Weights of a small GPT-style language model, trained from scratch on English Wikipedia.
Architecture: RMSNorm before each block, rotary positions, untied embeddings.
Each number is 128 + 32 x the weight over its row's rms, rounded and kept within 0 to 255. Layers, rows and columns count from 0. The size above them is the row's rms in percent of the matrix's.

# layer 7 attention value, 64x320, rms 0.0395, rows 0-63, columns 80-159
size [100  97  95  96  97  94  97  95  96  97  98  99  93  97  95  93  96  99  95  93  99  95  96  93  99  96  99  98  96  96  96  99  99  99 105 109 104 102 100 110 103 107 103 106 105  98 103 104 103 101 104 105 102 100 108 102 107 105 105 103 103 105 103 102]
[[107 130 118 108 135  84 167 157 104 173  83 154 163 115 145 154 144  96 115 147 152 101 148 198  87 120 157 152  98  93 141 108 120 102 190 182  92 155 161  91 137 127 182 122 134  50 148  82 131 123 170 180 135 118 170  84  89 139 140 177 139 144 109 140  90 129 143  66 150  85 114 179  78  98 119  96 201 104 114  89]
 [136 162 122  80 150 139  91 104 102 193 141 129 153 156  48  97 133 136 133 120 127 121 114 133 149 134  81 127 102  83 148 122 129 219 159  86 134 192 125 211  87 143 191 136 177 118 101 160 103 141  90 109 109 114  82 123 131 151 157 214 169 145  76 138 158 115 176 117 159 147 119 171 123 107 138 110 138 131 159 117]
 [166 135 102 116 173 131 186 161 110  68 176 169 140 166 121  98 143 154  99 112 107 108 123 120  67 142 143 138  63 120  83 172 102 165 148 143  80 119 106 135 111 113 182 148 203 140 177  76 104  90  67 141 111  84  48 124 105  54 150 131 147 163 126 101  96  94  99 128 141  89 147 140  68 190 106  99 130 161 115 199]
 [138  68 107 110 103 142 180 136 169 128 169  78 110  93 130 143 184 121 143 103 121 139 133 136 145  66 172 122 105 109 109 191  53 112 161 130  74  70 144 100 158 115 108 120 160  88 108 148 161  65 121  86 101 100 108  98 105 182 116 164 125 131 124 135 110  99 127 111 148 104 112  78 185 105 160 142  98 194 118 173]
 [124 158 120 120 103  38 148 134 156 144  83  61 162 118 132 137 171 109 118 145 208 153 109  80 170 111 119 175 120 101  58 157 140 197 157 126 140 121 174 144 140 118  88 170 169 115 142 108 110 162 144 107 153 177  79  96 138 178 168 129  92 134 120 125  93 131 106 151 125 124  70 185  98 110 108  66 130 140 116 147]
 [143 121 113  90  96 122 137 126 111 126 121 112 147 173 121 118 169 188 103 153 146 139 136 105 132 115 182  84 169 174  93 106 195 149 154 103 112  50 165 194 123 101 112 120 142 125 176 161 150 155 160 156  75 105 131  99 108 139  96 112 165 110  72  57 130  96 121  98 144 102 153  77 116  77 154 143 171 111 114 131]
 [ 38  99 118  86 154 109 138 152 139 127 131 153 136 127 136 114 165 185 133 158  69 110 100 121 170 108 111 128 126 181 133 130 107 125 135 184  86  93 155  83 108 140 141 115  87  90 106 173 104 125 104 146 116 152 158 145 136 101  89  90 178 186 109 128  99 142 150 136 140  70 156  78 135 135 221 115 157  87 114 114]
 [114 151 185 117 186 132 135 151 181 179 119 181  87 102 136 125 152 108 115 191 122 118 112 146 148 136 118 106 119 121 122 203  98 201 102 123  98 173 114 143 165 160 158  66 156 130 122 122 152 164 102  97 107 167 156 177 140 203 102 125  77 118 124 145 137 176 167 130 153 147 146 142 132 100 175 148  84 138 113 128]
 [116 140 163 143 106 125 127 112  94 189 154  96 158 122 181  81 126 136 142 138 118  59 152  88  54 135 106 143 162 134 123 138 125  88 161  90 132 147 117 158 116 110  93 156 131 119 129 100 171 146 137  96 127 135 167  95 145  98 134 178  90 185 153 124 155  86 211 122 118 105  79 113  61 153 129 107 152  96 140 193]
 [103 118 174 140  92 175 123 204 167  81  87 143 135  87 119 115 108 120 101 116 202 137 123  91 145 219 150 125 208  97 138  55 159 102 164 140 165  87 160  89 134 159 158 114  76 109 150 126 180 190  96 120 172 119 112 196 159 140 102 116 117 217  97 156  84 158 163  73 150 128  89 116 132 120 103 126 145 163 128 114]
 [101 146 112 193 184 146 148 127 148 147 139 190 103 137  91  75 107 110 127 122 190 139 121 147  73  59 180 103 137 168 171  88 196 150 106 112 143 157 110 120 178 156 104 120  66 150 164 135 101 123 141 138 143 127  89 109 104  69 126 102  58 134  99 135  95 154 132 144  37 148 133 119 162 122 131 125  93 150 130 154]
 [150 165 138 124 151 128 197 103  95 135 135  66 125 108 145  88 130 133 102 185 184 123 172  96 141 100 139 101 127 111 103 114 108 174  90 170 120 129 128 154 113 106 133  28 112 127 135 122 143 153 104 144 140 155 125  97 171 142 152 124 140 143  97 161 150 135  77 116 129 210 108  93 150 125 103 148 124 115 112 190]
 [111  94 111  48 180  78  75 164 140 117 152  90 153  98  76 118  74 133 124 170 154 146 100 121 125 123 124 127 194 170  79 114 124 139 112 131 169 183 180 117 113  85 100 133 140  89  61 146 130 154 124 100 162 109 130 162 111 139 149 114  94 128  84 168 141 139  68 132  89 152  99  85 156 101 183 133 155  82 122 143]
 [185 166 148  85 157 200 143  73 132 133 122  99 171 128 110  76 159  97 134 114 191 111 135 180 109 164  95  95 124  94  99 157 114 110 182 118 113 155 100 111  89 101 182 108 106 135 139 135 149  83 163 140 160 164  84 165 154 159  92 144 121 155 109 117 197  90  68 210  59 136 155 108 124 140 152 148 115 126 151 122]
 [140 141 155  75  87  80 124 152 104 149 128 132  94 136 122 143 129 114 112 133  72 165  76 131 217 133  98  74 103 173 132 136 153  73  82 162 151  90 170 113 150 160 113  78 138 194 138 176  97 134 123 171  86 136 139 171 137 142 111 122 126 124 114 124 147  72 163 103 155 180 118 122 120 198 165 151 190  93 151 153]
 [142 123 155 128  97  79 158 158 174 129 134 148 150 142  85  95 137 126 148 107 143  69 139 144 131 138 110  95 150  67 137 117 100 131 138 115 125  85 167  87 175  81 154 139 134 117 175 118 111  77 176 171 127 179 110  95 163  96 108 164 145 161  91 176 178 120 131 135 178 124 179 130  72 119 118 137 125 108 137 127]
 [145 150 154 111 110 137 144 105 156 118 141 194 161 122 177  86  90 180 122 129 123 166  81 147 192 126 101 158 191 121 106 146 133 178 114 173 196 146 123 133 126 151  93 105 110 137 116 145 124 120 143 124 107 159 119 190  42 172 149 133  95  91  72 192 116 168 184 162  83 125 179 101 159 103 156 131 181 118  80 143]
 [141 153 141  95 149  84 122 112 156  94 147  82 106 145 142 123  96  84 153 129  72  73 109 184 130 135 118 141 115 150 172 160 139 203 170 140 172 125 127  92 126 107 189 101 115 181 154  27 171 143 158 112 120  92 114  93 124  57  61  78 143 168 131 140 142 122 163 111 186 113  71  95 111 134 156  83 110 128 136 106]
 [118 120 187  70  90 127 130  74 117 140 130 159 189 163 102 109 138 139 160 120 183 185 120 131 147 159 104 112 151 120  97 122  81 121 101  98 108  98 149 100 127  64 183 196 158 121 132  80 143 105 153 169 115 157  68 149  74 110 129  46 124 159 167 118 137 141 135 197 133 169  95  47 122 125 110 114  78 130 125 125]
 [153  49 149 185 186 117 139 137 166  99 133 129 184 158 149 202 144 178 111 110 108 129 120  97 114 141 122 111 130 120 135 143 168  72 111 126 153 167 146 171 144 126 115 131 154 120 165 147 144 113 140 196 106  94 134 162  91  82 121 118  99 131 121  77 214 133 132  81 102 102 155  77  88 128 129 115 123 158 122 156]
 [ 93 139 146 155 147 144 118  99 120 118 124  79 179 105 134 128 170  66 125 118 129 132 160 115 159  86 122  94  61  61  91 157 105 114 112 132 128 113 147  95  73 129 144  93 192 136  80 127 131 132  73 128 175 154 149 117 164 131  83 135 176  94 135  88 179  98 175 145 153 122 127  96 144 113 148 156 183 156 131 136]
 [122 167 151 126 115  98 186 128  76 138 138 185 167  99 147 145 115 152 158 128 122 121 150 178 141 157 133 115 166 159 146 122 155  65 133 158  92 115 138  93 137  99  92 157 143 186 126  63 185 188 119 161 121 197 100 145 173 124 131 145 140 135 141 134  95 178  77 170 134 169 180  95 133 170 134 119 146 130 157 139]
 [162 133 143 113 164 210 122 165  91 111 167 138 238 124 119 155 169 143 122 113 104 158 137 113  83 137 159 156 149 101  96  52 108 127  73  89 147 207 154 131 102 156 100 135 152 154  94 108 128 110 127  87 113  92 162 109 154  41 113 126  89 119 126 120 113 113 136 103 125 122 137 144 174 102 142 142 117 102 144 102]
 [147 151  76 133 155 117  93 128 137 167 108 130 136  80 143  93 169 129 118 103 149 123 118 123 218 161 124 103 129 129 144 143 132  97 109 126 131 130  64 110  53 114 149 160 103 127 176 144 144 148 159 132 118 131 141 110 140 115  62 119 101 158 136  92 125 124 205 102 137 155 126 128 132  81  81 135 114 125 138 143]
 [177 194 178  68 134 149 102  70  90 177 127  90 161 122 107 159 127 147  62 147 119 119 134 116 142 130  74 115 177 147  87 137 192 122 131  99 109 116 150  96 155  98 179 110 141 152 120 121 127  93 162 164 130 143 139 101 128  96 150 107 179 111 168 180 177 130 138  99 127  73 159 155 129 150 104 199 143 209 124 124]
 [ 82 142 165 131 112 161 139 201  92 120 103   8 126 119 125 135 159 126 160 117  66 155 144 144 142 116 184 117 119 153 157 156 140 142 111 159  45 162  80 143 100 186 129 158 101 104 145 100 139  99 100 117 174  85 105 148 118  77 107 178  97 143 125 106 123 182 164 186 133 155 140 117 149 137 157 132 107 125 150  89]
 [159 135 117 146 148 142 129  95 182 161  76 143 156 132 108  86 112 114 118 111  82 170 120 123 112 164 162 129 180 117 107 187 162 131 131 185 113  74 122 130 108 122 131 106 100 127 121  77  94 137  98  89  59  87 152  67 123 134 133 137  92 134 169  97 152  61  94 124 135  92 135 169 133 159 113 117  87  68 152 106]
 [124 158 160 102 147 138  97 150 128 170 134  73 120 124 119 119 185  69 130 149  99 101 125  75 152 153  98 195 148 124 142 144 130  90 207 160 110 164  85 128 143 119 129 144 119 118  95 138 159 157 154 173 120 189  74 112 122 158 116 105 120 122  94 146 109  96  85 121 111  95 214 159 191 112  97 153 173 118 136 132]
 [103 102 101 132 135 151 171 137 167 107 134 105 170  89 146 101 152  78 128  96 164 114  94 133 156 143  75  81 154  73 127 163 123 130  86 106 124  99 168 123 138 154 124  97 115 122 128 142  82 152 112 136 189 156 119 174 101  66  56 116 120  94  96 184  80 144 135 148 116 124 112 115 160 130 115 106 106 122 156 132]
 [158  76 121 116 121  95 175 144 117  68  81 124 111 135 129 107 163 114  76 176 143 137  98  89 112 110 122 157 141 138 187  92 151 126 149 130 194 126 158 130 129 166 140 118 166 158 188 171 132 132  54 172 114 156 143 140 112 162 111 180  68  62  60  98  76 152 112 106 114 172  72  65  89 103 108 142  81 119 109 153]
 [143 203 152  69 148 144 162  59 124 101  89 120  77  73 110  88 116 102 167 122 113 165 153 130 111  72 153 165  62  95 159 118  96  98 100 126 128 134 104 150 103 104 175 165 141 154 122 141  93 132 136 179 151 130 110 117 150 172  91 138 130 127 188 107 135 179 171 131 135 162 128 255 148  60 178 145 128 193 140 150]
 [123  96 108 168 103  56 119 172 101 136 147 126 134 164  98 138 122 152 120 148 117 166  96 124 186 123 117 136 122 129  87 114 118  61 117 165  67 126  88 122 117  97 151 115  90 114 119 169 114 178 162 105 113  98 134  74 153 121 112 138  76 101 129 118 127 164 157  97 109 143 105 147 194  71  84 171 132 144 186 152]
 [153 160 146 114  82 140 123 143 176 141 185  83 146  86 185 104 102 141 110  74 160 139  85  83  78 105 138 171 130 117 110 135 145 220 123 123 140 144  83 109 131 134 176 127 139 149 114 136 135 183 136 163  87 144  79 132  87 124 120 140 150 171 126  82 120 141 114 162  98 137 137 160  94 110 162  93 143 115 135 125]
 [167 137 118 191  72 166 166 136 161  72 143 202 173 128 107  32 127  87 136 153 130 152 141 152 122 137  99  96 136 146 144 149  61 131 149 128  48 140  94 130 135 110 154  88  88 169 123 117 151 144 116 151  87 106 117  94  85 122  66 143 115 119 136  85 144 117 114 112 207 196 170 159 143 170 100 198 139  81 126 162]
 [130 126 123 104 152 145 103 236 115 133  66 139 105 135 101 165 129 100 180 138 116 154 109  72 172 129 138 143 140 127 108 142 156 143 164 153 155 153 170 117 102 186 135 155 162 108 182 148 106  95  87 125  42  93 102 164  93 131 144 145 177 105 146 235 138 194  82 109 139 178 121 176 120 204 159 184 134 143 120 102]
 [102 144 138 109  69  89 102 128 175 117 109  74 124  91  95  75 137 137 157 142  90 136 136 184 119 185 156  76 140 132 138 125 158 162  92 116 183 187 141 107  98 103 165  64 123 114  86 117  84  88 137 101 121 124  92  72  99 146 173 136 186 112 162  94 119 168  96 168 105 118 108 186 145 121 101 135  82 145  84 138]
 [133 128 128  94 170 177  74  88 118 147 110 133 169 115 159 109 148  96 157 116 106  65 128 158  95 134 172 104 117 202 131 100 146  39 122 109 139  75 188 133  57 115  89 115 175 133 148 151 127 187  88  81  88 206 128 199 132 140 131 135 102  96  77 168  41 134 146  92 190 126 117 160 149  54  75 141 187 131 162 145]
 [ 95 211 125 114 170  37 158 206 136 170 104  86 203 109 136  91 129 100 111  94 113 156  72 122   0 116 132  89 174  62 143 122 134 164 130  97 122 101 126 147  93 167  71 156  93 148 133 138 139 141 110 132  93 174 153 178  97 168  87 122 144 116 137 169 154  88  62 119  77 152 119 165  88 111 116 134 126 175 143 132]
 [ 95 124 111 120 117 125 132 113 165 127 142 139  86 144 140  66 108 110 129 118 187  89 135 116 158 199  84 143 141 175 157 104  43 158  89  89 168  80 106 158 123 204 131  49 100 137  85 106 128  95  85  73 106  94  94 183 158  97 166 148 145 141 154 155 114 136 105 102 134 155 112  90 146 118  82 141  41 152 136 147]
 [103 106 108 197 123 155 147 102 114 133 163  85 191 146 149 114 169 110 122 105 147  96 151 139 144 188 107 226 193 128 156 112 193 108 165 143  94 158 130 144 143 136  89 107 201 159 127  99 135 145  92 115 212 150 107 115 110 111 128 148 141 156 146 115 145 127 109  88 136 142  53 180 109  83  74 141 137  95 187 112]
 [141 127  71  93 105 120  98 135 100 151 133 101 134 170 152 154 135 130 128 118 142  94 136 138 126 112 162  96 128  80 148 142 127 110 168  74 144  93  92  72 190 151 115 130 126 100 142 135 122 169 101 126 161  97 142 185 112 124 124 146  87 123 141 103 106 165 134 158 117 138 146 154 135 159 197 140  84 129 153 122]
 [142 139 113  96 115 135  87 173 141 124 126 155 116 157  52 151 106 161 118 158 134 143 185 166 145 115 129  89 126  94 131  92 104  67 115 126  94 166  76  87 146 177 150  77 121 193 127 134 104 110 127 141 198 142 179 109 152 141 129 195  85 158 180 150 152 105  95 149 114 147  84 162  96 170 103 137 163 129 116 114]
 [142 102 174 105 167 193 195 121 194  73 131 122 132  67 114 145  63 143 146 148  84  72 189 151  66  64 112  76 106 132 149 128 111  62 155 152 130 150 184 113 170 131 166 126  94 127  86 161 140 170 120 107 106 114 153 162 150 174 128 123 166 147  86 105 129  84 179 120 136 160  67 128 120 110  93 150  52 161 160 168]
 [112 168 117  84 157 144 128 123 132  98 109 178 138 161 119 179  87 109 128 140 120 107 131  88  99  94 139 183 164 117 188 130  98 142 141 125 112 129 102 113 122 154 124 149 144 136 117 145 121 170 175 129 113 171 121 153 149 140 190 128 129 140 132 189 156  61 165 135 127 120  89 131  48 107 199 135 181 141 157 114]
 [149 185  82 134 103 177  89 111  71 151 169 176 143  69  39 198 134  74 160 127 148 152 110 110 167 132 129 112 128 134 129 176 123  81 168 106 131  86 163 126 105 109 149 121 161  75 103  87 169  80 131  79 146 111 150 163 189 136  55 108 145 131 131 117  98 147 134 187 133 139 139 103  98 118 141  86 145  92 144 146]
 [120 147 147 132 194 151  86 143 145  78  98 155  90 135 157 169 123 132 111 108 175 121 123  68 146 172 104 189 116 103  84 187 116 106 184 158 127 136 149 118 119 119 107 148 109 165 158  91  93 105 155 170 144 103 147 135 242 172 125  85 139 146  95 113 114 136 108 126  82 146 107 130  91  98 142 100 196 120 151 135]
 [132 113 140 135 147 112 120 138  74 188 114 151  89  77 148  97 149 121 151  89 144 132 103 200 155 119 141  91 133  99 110  91 154  84 166 134 115  73  69 158 128 172  95 106 111 133 129 103 123 137 148 142 164 149 115 167 221 115 122 179 150 129 112 104 149 119  93 148  82 143 100  86 164 104 107 155  90 168  98 129]
 [ 93 119 126 162 146  83 160 193  99 110 162 153 129 126 176 113 136 115 136 137 112 100 167 114 115 113 100  76 201  96 180 132 116 182 150 145  85 203 136  99  59  98 120 199 167 105  99 109 153  77 114 105 119 191 186 146 150 206 120 130 110 102  69 124 145  78 139  94 169 158 191 100  71 174  95 153  74 118 138  95]
 [ 90 133 138 178  93  75 120 137 142 149 176 126 154 138 139  54  86 148 134 162 122  72 119 107 180 121  94 183 126  88  82 138 142  57 121 147  76 125 156 137 145 110 156 167 147 104 130  85  99 154 113 113 137 150 136 149 153 165 194  90 176 101 102 171 159 185 100 130 135 108 178 158 134 153 147 141 126  93 125  94]
 [134  52 126 150 124 147 121 130 139 134  83 148 141 102 133 115 111 145 101 131  71  70 109 134  98 121 122  76 175  90 125 156  96 130 136 170 102 168 175 161 143 183 125 109  85 133 119 127  88 142  97 137 166 110 176 156 144 119 142  59 131 138 135 119 153 152 132 129 111  84  88 140 167 140 135 119  82 137 131 118]
 [199 157 151 127  44 123 120 100 203 137 162 129 193 168 147 115 182 118 111 137 178 101  76 168 130 117 119 172 100  98 123 157  65 128 120 158 113 122 103 141 151  58  94 181 146 128  90 133  88 149  96 110  38  98 136  97 187 136 120  77 135 132 131 140 185 189  70  95 148 169 109 172  85 171 101 142  97 114 206 134]
 [100  92 131 152 139 210  90 135 161 156 105 128 158 199  75 145 140  98 155 147 115 146 104 119  97 152 108 133 142 125 129 104 182 116  98 134 119 106 123  91  43 116 199  60 156 138 134 145 183  94 170 132 154 187  76 114 173 133 182 126 133 138 110 146 144 112  91 161 124 119  94 130  75 122 120 123  55 123 206 111]
 [157 137 154 147 114 153 196 135  61  95 145 114  83  94 106 112 118  73 129 109 121 165 115  79 154 150 141 148  95 171  46 151 121 132  81 143 102 127  97 148 153 131 107 199 129 166  86  86 120  56 146 105 161 125 133 151  89  84  93  83 148 123 168 167 110  92 141 169 146 135 111 159 138 101 145 136 112 157  92 107]
 [104 156 133  88 185 109 149 115 130 112  64 155 106 156 170 119 147 104  29 160 126 108 168  66 123 114 116 195  94 102 144 125 180 122  94  76  90  71 183 128 145 102 134 203  52  75 153 108 145  96 103 114 149 150 145 124 131 151 126 157 124 135 142 157 131 167  85 149 116 178  85  78 167 105 170 101 176 117 135 172]
 [ 90 134 130 137  80 150 176  85  39  99 146 149 134 202 138 149 129 155 152 179 116 134 173 139  99 172 164  61 101  57 148 140 109 137 120 153 219 169 102 178 114 119  77 132 122 105 176 149 102  88 151 171 112 146 143 185 145  90 100 105 206 102 162 161  57  68 157  88  84 139 161 134 103 105 128 156 164 113 140 113]
 [102 111 169  92 110 137 178 145 149 127 122 132 215 126 170 120 133 143 131 156 168 126 140  93 125 183 162 152 123 158 167 129  84 100 119 114  80 110  97 174 134 114 100 128 140 129 124 101 124  70  89 126 128 111 107  82 161 139 154 124  92 129 121 161 120 122 178 189 118 174 144 108  93  66 120 119 109 127 118 158]
 [154 136 125  79 171  91 136 166 120 101 135  86  87 185  82 170 124 156 157 152 105  35 140 140 159 165 116  92 112 101 113 119 136 151 140 146 113 151 178 134 133 159  96 133 169 145 147  94 156 130  86  87 116 106 142 104  59 152 167 112 212 102 154  93 114  87 121 197 135 188 107 150 166  87 139 101 165 118 101  98]
 [122  60 121 120 178 158 123 140 176 150  47 116 117 121  29 150 170 146 128 173 129 117 102 133 132 156 148 121 141 104 126 132 140  93 159  88 137 142 108 100 141  84 163 151 161 150 119 135 109 152 137 157 120 203 108 134 135  70 154 118 138  44 101 131 102 109 152 172  89  96 111 116 181 132 161 123  24 104 171 144]
 [133 119 140 103 124  85 141 108 165 177  58 158 150 229 135 127 126  80 172 114 103  97 109 134 176 105 153 102 111 146 160 144 154 144 129 147 117 156 147 111 110 120 115 178 156 176 167 108 128 150  25  74 156 110 150 121 147 144 112 131 113 118 138 111  78 140  96 128 170  85 102 111 102  99  95 116 136 142 100 143]
 [119 153 110  83 142 133 122 175 146 146 137 105  96  95 120 154  79 113 143 134  50 127  98 147 174 175 105 178 116 140 132 135 158 177 157 136 175 114  94 169 146  91 159 199 116 189  88  96 150 166 159 155 146 119 129 166 108 138 127 153 126 137 174 134 129 133 157  76 139 141  82  57  81 122  94 179  70 125 141 145]
 [ 98 160 130 114 154 128 115 108 123 133 147  90 141 135 143 110 145  95 122 146 155 130 190 110 130  66 144  95 165 168 104 130 110 101 179 162 126 135 133 166 153 225 128 154 125 121  74 202 139 106 169 132 173 156 131 122 112 157  82 151  93 187 130 151  55 211  58 107 112 176 155 150 132 113  81 163 115 100 121 145]
 [ 92 132 154 124 165 110 127 148  99  67 126 145 126 138 141 112 139 173 155 129 176 137  60 144 113 159 108 228 134 184 122 152  87 114  87 108 110  83 169 184 114  30 165 145 116  93 112 129  96  92 124 113 122 128 176 161 123 127 110 112 176 123 136  76  58 103 196 203 126 104 173 172 147 142 136 126 121 129 105 113]
 [130 146 142 139 177 121 154  95 139 101 127  95 134 147 151 132 137 155 158 119 108 185 110 107 176 126 127 136 150 183 137  88 148 107 100 128 130  68 119  94  93 112 102 155  84 102  98 157  97 133 192  90 132 110  78  87 169 142 128 111 175 140 116 110 132  20  85 106 109 136  88  94 109 100 105  93 124 215 168 159]
 [ 90 117  89 139 137 138  86 142 134 172  72 149 146 188 124  95 102 197 149 112 150 126 153 164 104 104 125 150 105 150 159 116 104 151 137 122 111 155 115 173  94 117 149 106 168 162 160 119 111 125 112  81 112 126 136 116 153 135 180 127 156 146 146  90 172 119  97 148 128 140  87  93 114 108 163 169  84 161 155 129]]